config.yaml
n_kv_head: 2
norm: "layernorm"
qk_norm: false
bias: "all"
grad_clip: 1.0
decay_shape: "sqrt"
seq_len: 256
Each number is 128 + 32 x the weight over its row's rms, rounded and kept within 0 to 255. Layers, rows and columns count from 0. Numbers have three digits each. The size before them is the row's rms in percent of the matrix's.

# down: layer 2 MLP down (transposed), 576x160, rms 0.063, rows 217-259, columns 0-159
# up: layer 2 MLP up, 576x160, rms 0.0766, rows 218-259, columns 0-159
down217 095:122174127178123126160073160151130164121152141116142152142077186084142163188152173125094126110120084107085145165152106119147135192145123095143097139154164157141101134080093149092114201137111138132070100085112140147113091092151134135176148122169179100105124076158116150145108190106086123107118157121140079102175156124116084031121108214086080105111146161115164153095102107136108155126094074098146154106172135108156098115100092177092084215149094117102121117170149123141160121108153081
up218 100:119133117135167083205175116156175138092151069088196139119149175156126110104098066137137167127148134055070136139120151137095177161108170136133151082079119140169111134134132101113145131134137163113134109118100063072092110162170114168102188144067115162093126124129141123119131198103108120190042137128115156177118098098094167161132131109129212137132102150150127101134215142106108172135094066140137107088177145147077127121140102154145078094099171141122145112113133138113104145129176128
down218 095:092146151138133119092128175173066142175096110159145143049158025177104135161100136127056158163083128137126136135138133069169078112162114127121118151096124141098149115115134114105135173142168114155135152143085167127085141139084117131140112140103132093042130119165106160177172077200118086060161135121108138086174096134148186100129089112147160137149191107159085130123100152214099124090115208140154110145120122145144109088143106093090173097155145105135174137108149104137147143117149124
up219 097:086090167107144107176146127132141095112120157126090127141140114173147165084065124132115085154100138156089140118096059088221165148075091081131153150147108105102124108155158167161144095099140153140146108165138156186072133107088177106204144122101121084164150098069105133112147125148145185089114137101161107106099174063109133170093075158118141116140139119155138076127124119141156100189173162158125152159132110159158145132199096138101180118159114107047109066152094127136128113101186154
down219 095:089130084139131069199098170184117097126110126079151114139163133116131201136120107087078106155173160102131116100126083192152165099129170116100145133157101085124142138082101149143204136151121176106134099160125043147083169110080137117146061099110161129109136101134133174179174138167175125152089137116111091128105115132149163118210109074150101105109147111093169151119094107091167106085130140105168165175138080125075120137117120187112094090121120154049148122138147156135111110129186153
up220 105:130135114104110103205139153159157067155094067156108107042115104156158054116170160098083127073142140178078115124088137116125104140180144092106103134119095080110165125096134123120130180115165195121131144189072107113178122139100139134141098086140153104116116098096086088156147117099097159157185171108133213142165139131098131067082158109108152146095137183133161122121167175115099097112136129153100101164128131155068095156105156134149097144194181108110206129162146132153122136122117130
down220 103:135162158136092086037178124182178086142156107119142077145122119081081129147100184142163141110126103162179129086167126090108133127160148109184169141176136110069150125156129133155171111122115183118110097101148063144159130101110107110096094145186115222100091205082143160109115099145166183119080101155169100156117146116100166108166125105095130172147172161099102075105142122093151100114087104142132123123126098065145076141112162155125158099150139100083172111127163117088083120137163104
up221 093:121079153118112133091171129094124143178082142096104158104133147156148101082178118121161195091113126122186109128120093071106151120148080123174123182102068098133152066159196130170114215087107182173099151115094087112119143123141149117167167096148166096111112077176065063145160106106137114093081121092105111126108137138153134140117108143128164147158114144145166147124148094115128117132186149163097129095101140150134106116083144104116179082215138102113137121142066080145080132162198160
down221 089:124111136109143130092121116132135109112136159207133118210110170047093157088144072139106137200142105091154044153175189114105139132110130104090129108163117125174120157083144107134189098144101089111201110146177170163122103141091154149156104101112122134101141117122166210103106139118052144179141123147128117089115146058130120148148107111125124148172113153178106083098141101090175183114122102098123085106154126084143157133143093128151089105093126123135118165212131124123070158140158096
up222 094:140129107143126138091085163133155129105160210195114119064097157091128097151141139124111151152152107127098072133090182095078131118155140188138131129090125080085122036073093175107094114106106137150146110142134112108118139116146115120145099155162139117079050115140160119151127191165161135162109201106170061153123135138100147131138158174092129103090069172111140122157116099189116154102161161194148164136151181150098140116082113105141140073092129109062129154098131129088151100092188142
down222 092:074172137113139117097136093145153121172107139126149090136157077118108141141051114128133125146125066123180122086150173085092130113095168166106153110111153152184167166164117099165114078126098146118141123154173103101207119119166094158136125161093097125185143146093134145093126098072138087151045147172168087171156155121120081149172139080151160169169106136151164160105082133112081104123077136039113090105116108149142130103192151085184103123110144165101163171152121148100111111179144083
up223 098:101158109106115156142151071102140110131137138135186197089146128144130160104193136066141134104093143089095141085113128150093170117121106119077137154182144168097108143138167167153215126047082122077101088089093152136123107175171108092080105055154126104097156155123108080134144099132089144157117178114137131115131105114131147125091203094167159157099139127150162144088166161095177163201164093113111050166136116152106097125115116131128107101079148116162083124129072157137142139084162148
down223 094:116056088098138132079158150099070094114143155111104121109077118161186172126165190131180112172136102177163153141076151092132106142051136187104157120143173126093113145142140154195130155198161106079085151158086125127145144121080087201095158123162063155118167124115096128183149139101145182108131110103122105090097056096125081138095097150128183159088135096104126156143126118168135101099130119164115168093125145161137185091105111139144115135173123176096117108075150109099155136164117126
up224 107:146143125146131052118150114156067158143090108191160152087101121117110174123104078109156112151127058148130115114100137162108131122112116137153121215132088151111115164119104157086156110098072167125131139108124130150139081141146138086160114185174132163108149128137102088146113135173191147188096145192133115134143115143087116109135152186110122138136152111167145111148129083115103140060047134143127142128166193141194096153173072095076103081091135126142107095137029170084182132105147114
down224 110:107078058143151169130100077144168169144102133127177089142128100177154177123130089123106168143136109125144163078136121102145141126106158149150103113112127091140149164204051163069083158169154070083142176138136149111196088137095118163122099094121134137107068126097142115144126144101143131127116165142098152144127174095145179086115113163172085091126139138055137161091141128162118140164107192130110085145142058094117135132078140140139165185132136115136114131135160196036120141055104117
up225 088:115181177075091151144131165073134160116112106150104135068060054148177152113136088126172066120124093121084171111181132169164115212177101112130092124138110109087161135116127139192045087072086089105130123098148185138144086164133122157124143166125132073096133127160103121126161130137146137075166163223117115127153121131104188154115158131113140121142127090118146090125116124132145133120106144105092105171148146163113101079113114184109149118138144204076126145113132180098095171116127126
down225 094:138083148070080110101118088151149159117151172152147151136194142089158096108108091141123151165138132123197070109097147172172140078115103131143133133128180136116117153123113206113193123132176126119044132160130105174138149096172156044069121133112094118123149059116154120154073166120127138102113132106152113151164083153105101121136166125114131148166141128185087178121171110117087141117114096124124116095101152112141148134190151189135072028049116113137156112120165128148120107148122088
up226 102:083152088151138136137118198090103118088105091147121121120159190169106119157179125092170111099089094097130075115122125136177124116135116108044150141159137067163082168154137132133111110097106119093178156101141154182169139132154176144107142162135159094103129165101093157103189175151110116163106170125113169122122163096092082101122165162089096093121089134103108093135157109128123125144157128078190132108240184089111142122083145174120131140086108094058095082124155116093147155125145191
down226 105:098178136153128186162157137113172126155153103086148105143088116134181090124120087129139101110118137131130163140085180103148136102109114086125182086075099123128103156074062172100140111142149126120120160059179119113106137075110147144164097181105116128099087109142160109167127146162037155128113147119099143148147105134123112106063089094156145156174089145166181079188120077147156141084133162159167136116045181102124145162139153157104211139144107101138107072123177100170088118125175115
up227 104:144085094118087164161190119125162115120161103118129179067122132092127059111099163125135126195150140058163132128077153139131203111183162131081086117110130137130122098093133082145178117128149124130177102123079174139117118130164114141165163158111178122156138129153083164127074125076211124106065147079121148200157130113157138152127111098093161094153119167094120128127067097109096150148177146124144088106184106123129139121056101116139125102176094131184096143147111089097126149159058106
down227 103:117090115151125124106094142113089135146159108163190166179125180161139137135073086086107142191137137111139087147142112147083134121179102105105196093144207080094098128132150121146130108094121121097104155143118118111090096170108183101126110220138094075088136081142108094073143154188148120122060151104114108148099108153092103184153133178141127121136187041155075104108166125101153160106108132151150120116140112182192109132149125147102163126120169090165150119159102183133136076155084146
up228 093:150203149086128114124079101113132108083112112063163151107084065130101121123131151136087123117076145150134160137133125131124163125170080103134126156131067142087141116115146133140171096111107223139098104119164157135082079126127085139160089157138141086100147120132080107116098162129170091118149181071129136156089062125178147130167156144103133121178169169143077116142117132114111127168098226137112117129082150138186099143154090136114119134107125183180162073158141124188079179145204145
down228 100:093138109106129154119106148118137165095142143112107111141155125150105092142082115155163071132111093108101161069150164104107189164115170131104129130161131111145156177165100128116116126180089102076122140157099098165169122085179122194097165076122151194168091111098197138106125140113157107161114155170123094128169140102089065092154139122125145101050110088039119170148143109114137140153118172063118111136181033185147081122149166106129171169132098117078153128154098159139154167141162131
up229 104:108113130115172111137069106147102092126136117094195177111115173108087137091132091133113105185096081104059129143119097092095139142134135089139117165158101146101175158095065163104107183085104129155118119111116103146158133110077169140136107111106166094122190163107134157093086097190083151135150167199042188127129148163149131131156157126064150131170129161125104143112137113130167059122145102124109127158084148128173107154183130103099175189180138110091145090196155170090171118121122123
down229 102:125142116154142163100163138146130134177176142083102112140164139089121159109191156101070149154133061126136167064138088163124135090114127097150151089157138110121110105139077148112137064179073174199126163128130086095148131099103106083107121127103112132093148132184145072132083103117115182129153063111060148097174106120130140152091143134060104114144143078198151144147123123122137146112114076155125190177101105158120197109127082194146117081161161076121164168163138137184151160107126132
up230 083:136096146164091146156109147119123086078081156134131190153137070199103165133159089119139123101113137097127154157119140111118149198094171191073099123181135098175159100127192129157093064150157063096133082178047165155091153152110133084093165155174107093146107147132123122111139113079185122110135123136082140158066102098127118073134110083147094117139136110113093107167139143120159118149133163082076132142160133132077155097159164173101138133201119169104141173137146133148193144103150129
down230 084:110114156164128148112144139094084109136162148160086154108153096119145126105118144150148110164119081146118106139152115131162240097081145111100163157146154134114151164148117243149137100162144183123113124097143112178141183162091100177144128093085196126118173128096108161104110151077152162085129139127080167094179108113117137125097102159143110130106102118040083067160145147070114084098093153139149093100046088168113150117105177106113106111123169145091094100120138174153128172151128095
up231 099:096090140091194078154122095129150062116137117136167158187120161120143063056086150172098175147095131122119088104149061111111134120133146144127145124126094151110116090132154069126159119182109111108133127195159090172060160058129164149128115069135079141136161144128128139111090186088165132156141184146130172152137116108118101141150097180153184153110133132098110099132135122144102120160163122159145114111150053147174163149155100211176104131145074089106162110120102144122160108073163178
down231 094:138128084151077114111153164136112120130187134148090165108122124064102104135117087182140163157164183147111137112154065120094135130088128148078071089185071110132127138077040177151100109118165101156130145153095114145116219127116129150175079139100144184119186151099129107099166095156109083094113151140120181169069101112137161079133150155127166098106145120220112143135146161157104148118129121141162155102164085088134092152135093134159061117118106155158190167101133132096137139094115101
up232 095:134134106044151046146089126109148131112142141084141140112047130085161171120096093155126132060115104123121129106089096165184135157115095121096099115143157092148090131094139104156111082119100100105098083124094110094142119182158098191192172185194099111146099156141100153185133192141151099186074128126125160137108127157104121111120152139146134059100113159084148122165116159142098156099123110175144107144169140157124170104115137122168125215107114175144114051141125180132172091123125129
down232 088:127080158099148190160094149095140104098136084145164128091178100139141106112118148148118131120085122127134130150167116107093111079170079121170161142032156098143134100164114198157125080083180213087090165095115103175120100125158126091141143136140181175156089089121134097103146091136127142137167115100141132175073143073139167127121141075154173138097131130132099121113146184140136085105096122147106164117125109110148086166138101197122130071158110067166205138132133094167206105155111128
up233 103:138116100193161113110143196064118096153162110132135161086174161140127150097175229147119104134156126092077153077101101115078082195122123123097114201139106117054077086138136109117081140157154087084116186122139124148103141148070113135137147131074128131106150060118123141106085122137153104156119148138083124080113106150136160126162186214091153147082098126097149134162103097091091135142084147080055087142117127105095154140095166120103107159170155145121151132144128131104122145099146149
down233 107:099089099128077131103138133103119077125109138058115138141179073173168144171080108065066067140182056151104162130143067157112118189172105113133086163110135136112119113110155110156133152087168116109114119153140188159078140169155122107127114146111099149155156125125123066174076153067182132105161170106125132133112110104075080134134191137097173136069126134129131114145116125168173131096126122094169139159164191147153164135125075157128173168112139196140139127168072150116094131155137086
up234 086:126142068078141179156134123148112132121113124145143155159065094153131059125134137082098135121098106124110091103145142134137153148101126171142126171160088215151103121156156030107146093170136132148159097143066097143153098191125156099110139157060137081157128152145140177164196112140109111106105090181067090089124146139138173134141066121070117053112121190149131170112098109138132090164117127115125056139122139100122138124125124169139077164137130107104142064145208146113100121137176128
down234 087:151153183158112112131095133132184089094183130109118113157144099146154104065093105142161155089107153131158137138138079154093126101073149120117149133027214124101174095123092153121058092103112101075115118125203141102135115146101085100133129111168176118151110108089154136074072073145162196099134111176138168117179135134115103109125140140183146125085136082070132123169082166161126154115129162111120157137089154113111103128152127120114140170122177154165086146148123109169182174190125087
up235 095:120131148110103191115181174155147168109150082178093160103109097183162110146116151109165142111162071100116159087091061116140162173112159145140052149186124070065094158166150109070116123167176097122109111147112157137141151176159136117147155102117146129157145127102086120154204154101134106083169109140103155128051139173107087146122097127108119143167056165167085149108156133149079135098129141094138172147103131054138103049097132124147121051149114146104096140133152155139136148154123155
down235 093:128157116119171137170169108177118111092134202071144190116178125093146173135163108121158131148127141089093090175142093090104120099101099078138139127114172110138141139166067161166085111057091150088141110138140173187150129139085125137115084167076183122148124097164153114120075151124081162151077089114114131094141143132157112113159178135146118129092206136175109146112109157132128115134121093187116039123097125107107123187190065098087153149140134088159110136173094110162154074125112155
up236 098:101168134100118121094160159103119169114159153157154128091167098208167148115164119098170143136169164086099162138078113126194148130175150103167112142119154098081106093109110156099121140125172120080138170038133126117223151147162157178126107066145121128108106090116111157167124116149108088078122086154139128083112134089115113139158158137097176140156103091120156140153133108160177140151176168119089139196156135116092088136119093081115105106087157060111102077130160142105108219134089154
down236 099:182152124076125123079129147168185103121084166132153103128072078168181172070130141110046132115182110163118178121089110139159082108093131153093104166115119112095118083132140141149121138179137120118155055180119122166144124138150133078154179115119067131147141147179079192136113103137097147112163116156171141101054143106090192146143146147102105133181183104174150093097132114197087077124162088119115121101155106125147073136143108144100077100160129124173139163103108123113146161097094159
up237 106:084135128110119118136153125089117087135092077125119111138105125164136113081140115139106135120067169117084032157150090178152129173117124092092179190107167109131151137109101139116146088126119174144109092143110131174101178049090098111079120122094098135097044171174145092089143152140127052127159131175105138129117128134100080146216167114125166119158162149158135179129151149106089066131153084154095164178105113149190157135111150137139139158142128133142088162081143139202153093168120143
down237 102:129138149099098045131160174171144107088104166170130067173074153114120145163093119166106118119209121067173106091127081154134154111146171147147136147100108099067116129179139151139221125068081079118120075167069140148125079148186124167109132131132093121114093110110102122105146081147121160131110095131101117169149129144147138119172113140118135169113160140117100116057068140147201162118142172200144159163137133108141103100129095158116158159100077201111124109167139112111100139108118122
up238 103:150126148136105125140151141135078096107136106137118125147071166111097143170168126145122114172104151157170143073103082102147133114141153153104116121175088126054114152147109105117139153155092043121217100082062137154121144118148164147147214159164106114190127149108112124105102076175161097109151060106119090131088182158100149117082115186083124162136145102126100145168163074138135112122091127110108146106186147086183148069094108100089110152127174129130089100124140179179179115159179111
down238 095:143066117134090153176140108155098159148154161147152094111174090066136135106140136124127129145176068127109107119052155156147171096127164160070131142177159175144117120169139127147083071102146210131108224118130081100178126095150101101110086128124178174139128088103108115160201154136174147163148125149108126069155083123102137126144098137128147130104070100114121118111118098111101155183126174104139158118117101165110097184136184137142075105100130074134139121171053080108137118172094115
up239 093:108112134073097062124094134232132126142125177152117109118125113070137126134137116182096146068070155122114069106026136151137128159114106131133137116134115170113146144083134061164156159111095136187174155112120138116160104150163042114136135088149132090188174162171111180116089187139165128157163150097124145084147089139135089158121103122148142114179110155145125126117113076111146151106097133087169163130117152131140109090128105162115104131068182074088141111120108186158107187150104145
down239 084:190196146149169162129138122073122235153114095062127158174067142112106145112153109087128133167144094107177153151123113180133139156127065106108123068137102145155162081164179198160147042191112104087131109125145140128143159109126108112100092140061104139122124128105095117144133116100144118100127134155145142112107117084074158107137083116142148083085136126104166193150105169115067178173087173154067102132145150143125113117142145119121153147131114173123093130140086121093173076125163140
up240 089:134085106227135160172119136125125154144066136157127105112110093137190138131177124094070134099084124136101139156130100146175168137173119152118133191079170133102124102149136113077170102093102092152156143104166148147138121194153100169136121153093086139133109084088141134116090157052166123112131130147166109161140141130076124078108162155130121187190165153179158124161098181040170153154172113134113143169110093172158099079122127118104096117152175105113096107108132126102119160181082186
down240 096:174127078186073142096141117161078146122109177128106130093119090119086098100111073091117124123137166147140131169129114101146142098124137163075117128157149138108158125139151195169087132080113099149146088137104155154157155144155126177159160134143203200136104134104132159118129097103087107104157132216125110170207172100081110084086112071180112149134167142109135057180087088154135122084091102162161131114122111156172141090056086129105153108177129097120115122157068147149156136165139159
up241 095:063074124091116044176128087174132119069134149139159141122124089157130159101194143137107151094116098172176140178102098154129140186123127119080173130118090147156156135114149125106151151112145172101126122139129108130107134153150088136118194120181105087134072149127131169147103111103135119113123141110138119153102209136114160100159127148151158144077163145122104103149065115126026127204146117095165101122108082069116153092171103104122135096086116145145167104164156167226154122069137114
down241 103:105174187104120089167151109154143169139101152169064116118107067139115156166181092121164110121179092119135140106090094105103114158182167139174124145102164109098180098105103096123188188186123095194124118100167095089045153113145142118097106133135135155096138162165094133074152151109160103113087121102134108139092072186109139108137117115130117080138108157102099172126107181197103165126106109170173151070151137082105149125065151165139163102108146171082145123094158110092088158138164113
up242 092:118168149173138151139039067173138128083164168147117122188160153103165168098165098218140112123123129102117131107117120115181110133181098138081158106150085099093163117100140126063203089102080159090105167112176152129120160071144134156149169116113071113167165140098123162130151099126133152117164087096076084146143112143087160111104135119080156127117103165138111103139121104147129090109116139104123150103131024038119066084119108141169113083112102108140132082134127119158135123132166121
down242 097:170106105028153134126164113156087139099138150129166160128167125171084096173111176119092182151149159164118127089056193092158158093101107125164165105131116148141104091103086058143120116103116117093120101178105122123135085120150080157141103151116181177119142119124072146127119081116089174139090131189124162172089170087150164159152199115109154161155114095116180092153129160176105085114156063153088145170126113134136123109155150106149087133136057126104135120091091080111109155162171141
up243 096:152131134110151093162121098150140145132122187067083136117141065162187137099113092095079081143131156098204124108146156205074111127170069157144165115194101073109169130154111099101164086165124104101069095078171192146135057124148145110124209133181072121133134130078129111101124157130124135158170142108147132187091073125126136124109135143148113135095113158154119125134093085103097134123150138143101097121186124098109129139081090114117109127112124211140155119143147166149198153176123115
down243 094:102096141154153143065144130126164157163144113119189109109108145120125185154174138110190111149121159168100079083166134095147058098180129151150136186105163110122112125029096151117075155136085131091134117134138150140082101148102132167153096125124158211132169136166122149136112172093099147046068112131137091131147144130182111073103127151118159085117134067125079158075146127153114180118157181134175172134089119100109132106089139123101169139107100137154143152091115126101127042097136166
up244 107:096114071115133134122129164125144093155090124159204170072118142115130128187112121109164136073092136109109118126113116183088123109154111124128184139177149103060117177073132128173173128160170152097129165061174049111155096145127123139130105063136071100156104102139100096166115108174179115149118163125202097164084146162123147098146128129129077107127134166122088174123052208107187164177148089115095180112110133092097170149105153162158152103130154116111146103134129151099120105099128142
down244 105:074102169158106136170129140074125104143137169088117164108171138171186093170138123078171102112102097152158102142158137186124154178139122135214160131160104134107104125148100163107077150079140108123171111142107178112132110035115134138140094077107116094163111129175144107134131172140095131101159085123100141176104133145113145179078106072163122146113139155073153146154109137065144143152159159152064120099118106174113138062151180087138096044174078117109123173103098105119147131183114150
up245 100:145170078216167143084064143073129047132118132148106165157122116082102127151119116130112110093101189096147137109125069159085120128155105113116105102128111126130086150101183129120141132094119150140175133112133167132148153088123222109166160163110178127163098128113076160102109103129122110157103235124167116149131136148111162147104111118128168172077104154154085138189073099141084122144091086178104144137158164086146087157073136168108116130099080154142160164092075119134136125123075144
down245 097:113152138084096126142127126115097146162139108164163125077166126141106101121063130135148148140148135109035115115152141127103116152081146121163154200118108087112127167176121084177079102122146159110110040166129117201099174121133094173103163145115161172134127104128206075139141159150125107135134108177135136168116110130146112101115122144105091121123137114112148123128193170119060176102151098099211081097163075140098122128169129147092162081145107113140147133062080208099121085152180109
up246 101:104138062127115097128114101162135109134097174114171143114103144106091136064180129177114155148188130127149128143139145152119125144155150072157106070131056126128183118135128186074182182161123222065128092117082133074184108168097142125130192157126126099153159130121096107148092137129112177132155125128145104086159125165123162109125091100158115156155150146150060156174123092105122152112149147106173109133132140103072125167135132126118136153136183128072092078190059128144188156094123182
down246 091:119120178182086127125120123131168122080090093174092036136136112112140148137164092209090167148148161095119152122155094152155059144176243132164098098110131108128132116131151120156126136121157170132094131140105116056175087107117126159109141173133042121102135060136105112097106145140078111119096112124128116112144133145137085106132071108152108081138087083112101120176134132173150160152157123082223136146113081128113138128157170185130061168146118154167115137126136111154122136129166142
up247 095:104144104100155105147122078081144136153063118134123137112114105141103088192155104087116134129083091093223148115155140108083112134105176135157151107178121135086108112126109132115149108149110145139142162167086234157136094114172090049100176157162128087181142120143152109112084060155146131125168128167136133141125152136104106123177100136117105069174115127076108218143143131137103126178152148140149097165088142140175075135190166104145139132126107066096125085117117099102087106158109184
down247 099:096082103078146095148153163166112065131076139098120179129174114158112126132157105143125111148123126096076128176105097180171154101106127130066087208131163151100102143154172135127133120088164153140084098169065140121107105163106063171168129101157161143135096113109154091129111061144133083090132145174094128166102041127119166164149123127126147112083140122147147105199161204121137110114168137084092138111093056158159094151188117107156116192145156094124144164154113097130172113130157128
up248 106:163126090198109137131094141157151117115065088131132147137166151122107164146166126081089067089100107162111102159151158106152097104122144112112136128074144148134059116152131171152131133088112109109139134122160138162079157114137083115095217192094104194148105080136103113133115157094135139134156094091078122080139152093148121163124164139124147110173043150088169108143163128119067117131138142180097137069084147132093136127136171036152133112160182133134132104154145233113152097114151156
down248 105:141160128180073155106078127102167110145100083142142131107133102068121097150152087152147148120142136100162074153136109166153113116123116168156131106111170174068036120124096096142103167122143110099114109110095136098135151175172116127130143161130203156150155139181120092075085137122058134095123088144146121118136110182177173107163113145180143143169059057103150093162087175115134189155146074133147147130096093146122105142122146131150211100135083086100087076136177191139111127127139164
up249 103:103142050187143161166124156107130122096163166159142142169107147149123139156091121135146137152174133113056053142072124117127135105144153149143134166153154169173120113086147118089123160136107083103139108126130098170126124126135100095159156132073120119126146119146096204096142151112074102129105126104097159092146221143167141165083124129217142182099157142105134150105128121082140119085129124154086169143185132098166135098172126118143107076127055165090162105077164167079068139129056157
down249 112:154119080153122120176121100152160110128152124139141148143130059073230199141177091113118080155129162136099155085145119105101123138183162115149059102157122117099173102133097160074129107160126166113105178105111137113145102131138122125156123117164135144102087119168109110109142182086146149116150146126183079097126162120181114126156068093101141172135103221079137146152192126168139197133150113133124113124123120055117163114100105068128100092077130095121171106142126136118083119199099077
up250 093:140124092120160088144188075095141095138172162111172097090063112153121101126118108109062107124154145099143083098099171141115117156141129125144165100129119109170094150065150169120161113154153065157178146157133161152101137139103099162119104075087127152065061094142139120148142142084113135150131111115079168168143195084089133153105148129175109152104123189113149118181149155120089137116166071136122207135138088103148141128104160131159110096177087130202125097063162065115177077155115139
down250 096:144137133111160125122152125154130098150148166192123126129127124112137113190102175027150082166194137081127157123163155135077126144113080176114107111186097123103110125162126153076093116100094128122166131161165134107101146135110091187120123105066047130151103127154166122108124145125178166114087083125153106093149124168124152112109074121093121116104165140106161185145100187117105101114138101133166165156101121149131108117093117236057070144110062096159188173101127165100114107124135151
up251 094:141078195205133114179178101160080170147093113088114106113137126119118161113108141142132127169099087109150097125157119116127172146125101089138162136135132090130058162066177114080136121161120179101180106110133142166085094126125197084112124180088146108095161208150194152164126167156101106071085102136109116182130086124121106106134134129152137129145095147064070061112103166135133125150107075121168108129211164099179157124088115110154109145162140099088140091149137143088136103156138131
down251 095:106161063159149140124119116190122107162143116110054116116138151159140151198067103133130129082161128137141089152166207121114174160132096130135148106081123104091103129131132090090134102092131096080166060109125161111086168129105134108111178143193169125100090134156068115122163139113112141126143131099129081140111069150136145136150174115186131149160120103176129129124148096123145147114099169123112159122133118122109137160086083105123172130083104145014123150238160061124170166159113143
up252 093:102138167117137130184143124143158153100113084202086094147097102118149118135134173123084165125064088183124121106121095156068116168154122123168122124187109138110126161171170158144137130154019123147116100132182163151162107163126092162147134185104131161127165134078103114122054115144098152103146118114134103197124137114114084120111109209111083080140132129072120071133066137167083111080143148132199164133086199137138147154125127100104123118097144082178130157129094129141175100126163127
down252 113:087118163109149101148137118082064093144121192145153182173127116111112116100098105108104131178112112129178138124157129085173105119125160158099121162113128144154134142090087149130074111102202110114141139071137113094095135103195179138170141137161098118104135122104152178170181171084165111121119125115119117087164106141181160121105138152163166157138131163176086160073171123121119153113091092134083030110123065050171192116084138142172103095083116147112108113074181144117148141172131096
up253 106:094116136143117124101139131144180090155180137138159091102118177105136119082145178121160138150138125103108118162117153115108136161139214106095151133121123126107153087112133134108124103122113087083158152140121112116080104141126183156128154148094130146142199153184094069110157098177161156143127193087129085173120169117103179129099163133089095055104131137096122109085103135075182178149121135129079126151210101184065128134116100073161121109087146140070177190048090128080109163132113097
down253 102:061139101133157134156094127081109176120105142099048107090087075145224099114104170123123121107163155148117110146159091156138055108135184075176077087089105145132172160115093107095139090184113095112146137091167124135156143100113154127142120157124135065116114174125139141187105112086063135103163164142148144104164088111152111154145101101090124171130174125093165139119072065118090124160110129136101103132150110147179101101116158141174144212159151130100147187161157163145119137174166135
up254 104:172142162147106113102148143114173187098100120167108123123180098142167168166143126155142132164083155121105111045167151119089128130126130061135182173106113070150101152096125112139130120137125115089070103147068087185120151156120195113081093088112059167074127100097131079136126126138129128141112109179185188145103118138085180177076160149153152118075120149154117085112162148147153117128154151120075171102077097112196122121141141146140036150152161075131120146122087118175141130119139111
down254 105:150110051120208133069097148125164173137083085116104220146057127146191135125095082143159118147143145096068099149151143097150072118113202167115123097069113093145064147121155126125087152133143117155116120124111145099130154129099105140086154121166143156125128091184084066117089107126154068133146165187152155145110149145144124178124131126137170095133137136166115119081165201101117112153121164153096138134124120134173106151110122158134118123117183160115131165082113141184101072074150072
up255 102:129168159100153209087149084167061122112155171174129171156128098099115093120119120131103156195144102100116157132140131189113143161153102087143114136096130146149126163062117100115191085091139159176137131085098157143070116131060155155127168176114077112073097181112120120095179147138144138136146126170101073177169091153083140137111108160166157139135163123148099115122186100120105100065168162109095068121098126051132123104087136133126157097147084122117143133191109143146196132102102146
down255 105:183124146175132102138148166194102117018147123133182158131098170148165060105101028161106144182100107159140178157099136117072110166042096157147107119076127128171096150103105087145112126142082142126156130120152114150090132170112091112123168150137068128093154175144104151134155095176150108117149121156117116111131151131107164148045090121121137120117122129176112110101194161179117069116131131071132154136134178123162149146113060117164140109133104111112156100151099128129138133090124173
up256 105:171170113131133116117188125127173175127153099164166057153114117144146146131162137154180113100081182082101119138150121122074113164190147108123161169118167092162092123165131201168169031115114105153149194111134102132126151081080102145145140140145120108148155171090151138165080146069161108131134088140129098147134122121114121127122182165120108105068109127073123148137136172111087135098094114162127142118086126127202080196119173129083086117162103137111125068102121073156174097115073136
down256 098:126168136073134146138118141204051160090062090107171127100141145131115086188142159129120136163180115094164124129136149141106114175139132148124070082087133136121132147114133159127044107125135080166187147128111160168100173134149151151118151098151109145095144112098114113116093174087154072111144086143112154158137095154136171111110145106146147110125152127110105143094050146114105090169093035176149183109064119164118167114131174189180127183124127181141163142086163129070127093143101124
up257 091:142095053117196090124138105139114134139135136091139183107189103173113110143110114176152082095127113161075072128128165110166188090102126111169130121104152094147145103077129110096145078120146144078202103092133157132127167079157045091127126104089113112131122096072166175123145174115114112114155137083130128137111097089199134117111130082134167116138136075081137141158101149130193104152158160138089133155086145100097164201202149127087126158095131147159142140122193150077104143119097093
down257 097:101130156131098102145160183144167140052088142112177195154159151090140107101152070122130098112106085131131111178136119148134151107137155122145172085160106093150144130147190133147196085124103143099111135134111131074143127115202111091094069095109114104141122153116097092139144171135148180152142154079148129147079125111155139071093178116135099152080149111102138077143137195118110135110077119139181127171071102175115087140147200141121084139134089104094119170119215119071093166194128138
up258 104:125096089134083138136133094129165093144123106157111180128100115101115151082108056117166174074085073107126150169124143126181142090098124117138157168097139116126131098156085095166173105103136147114120145096147127086124177120068153140152162183136078148113133122135180112173113155113131124168066165097055174136102138114147116160116157113133154167119154153103152140083109158119090095085191102162133121164217174098138131147132137168112075129146143077167161213147058109200135136090115173
down258 099:184133144175166081107143078111151125134112113127077165139112147090161090140154115132142058140164143120143129165042129195147177138166143172074123090175135121126141158119115171175108165105061068097148120155141040141135067095141155111154183134116196120108112091100191099109098158108106066096125158068128167126094155177145107108115110085172137093159155097065128104129149167166124139117162135142141178124111107102179092073130079146148156143111114116151152128123102123136176114112117157
up259 121:123097113139096201204163134064155096162134101155153127183185081118145132105139130125088179100091120135074128100095133109049114116197115130126145157135142122092052141076115110144069140102174089153181095175112104128172119135095149154137159132079063137161169095103184081122109084109114126132111173107159157151149094150159119141057117088136153123102114153129119172114109094203169067098166184143105100147119112142137154111118141105100087097135160114134165143124102173146154156142096161
down259 111:137139174113121099119120112086114109149125174106098097151123125150149078155072178191124143119103141159070115121132144124142132153133117158159156197056142107131136118086113132155095081162240139122159112101056080071139125173100163172111149060169170136141154151135118107062110159180127109134119185133126130151109116116144111096106139098138126105100077124119113103128153155117214132157194160167051167110186064100140114158146126141101113079120137111121132120107136134133190064131129103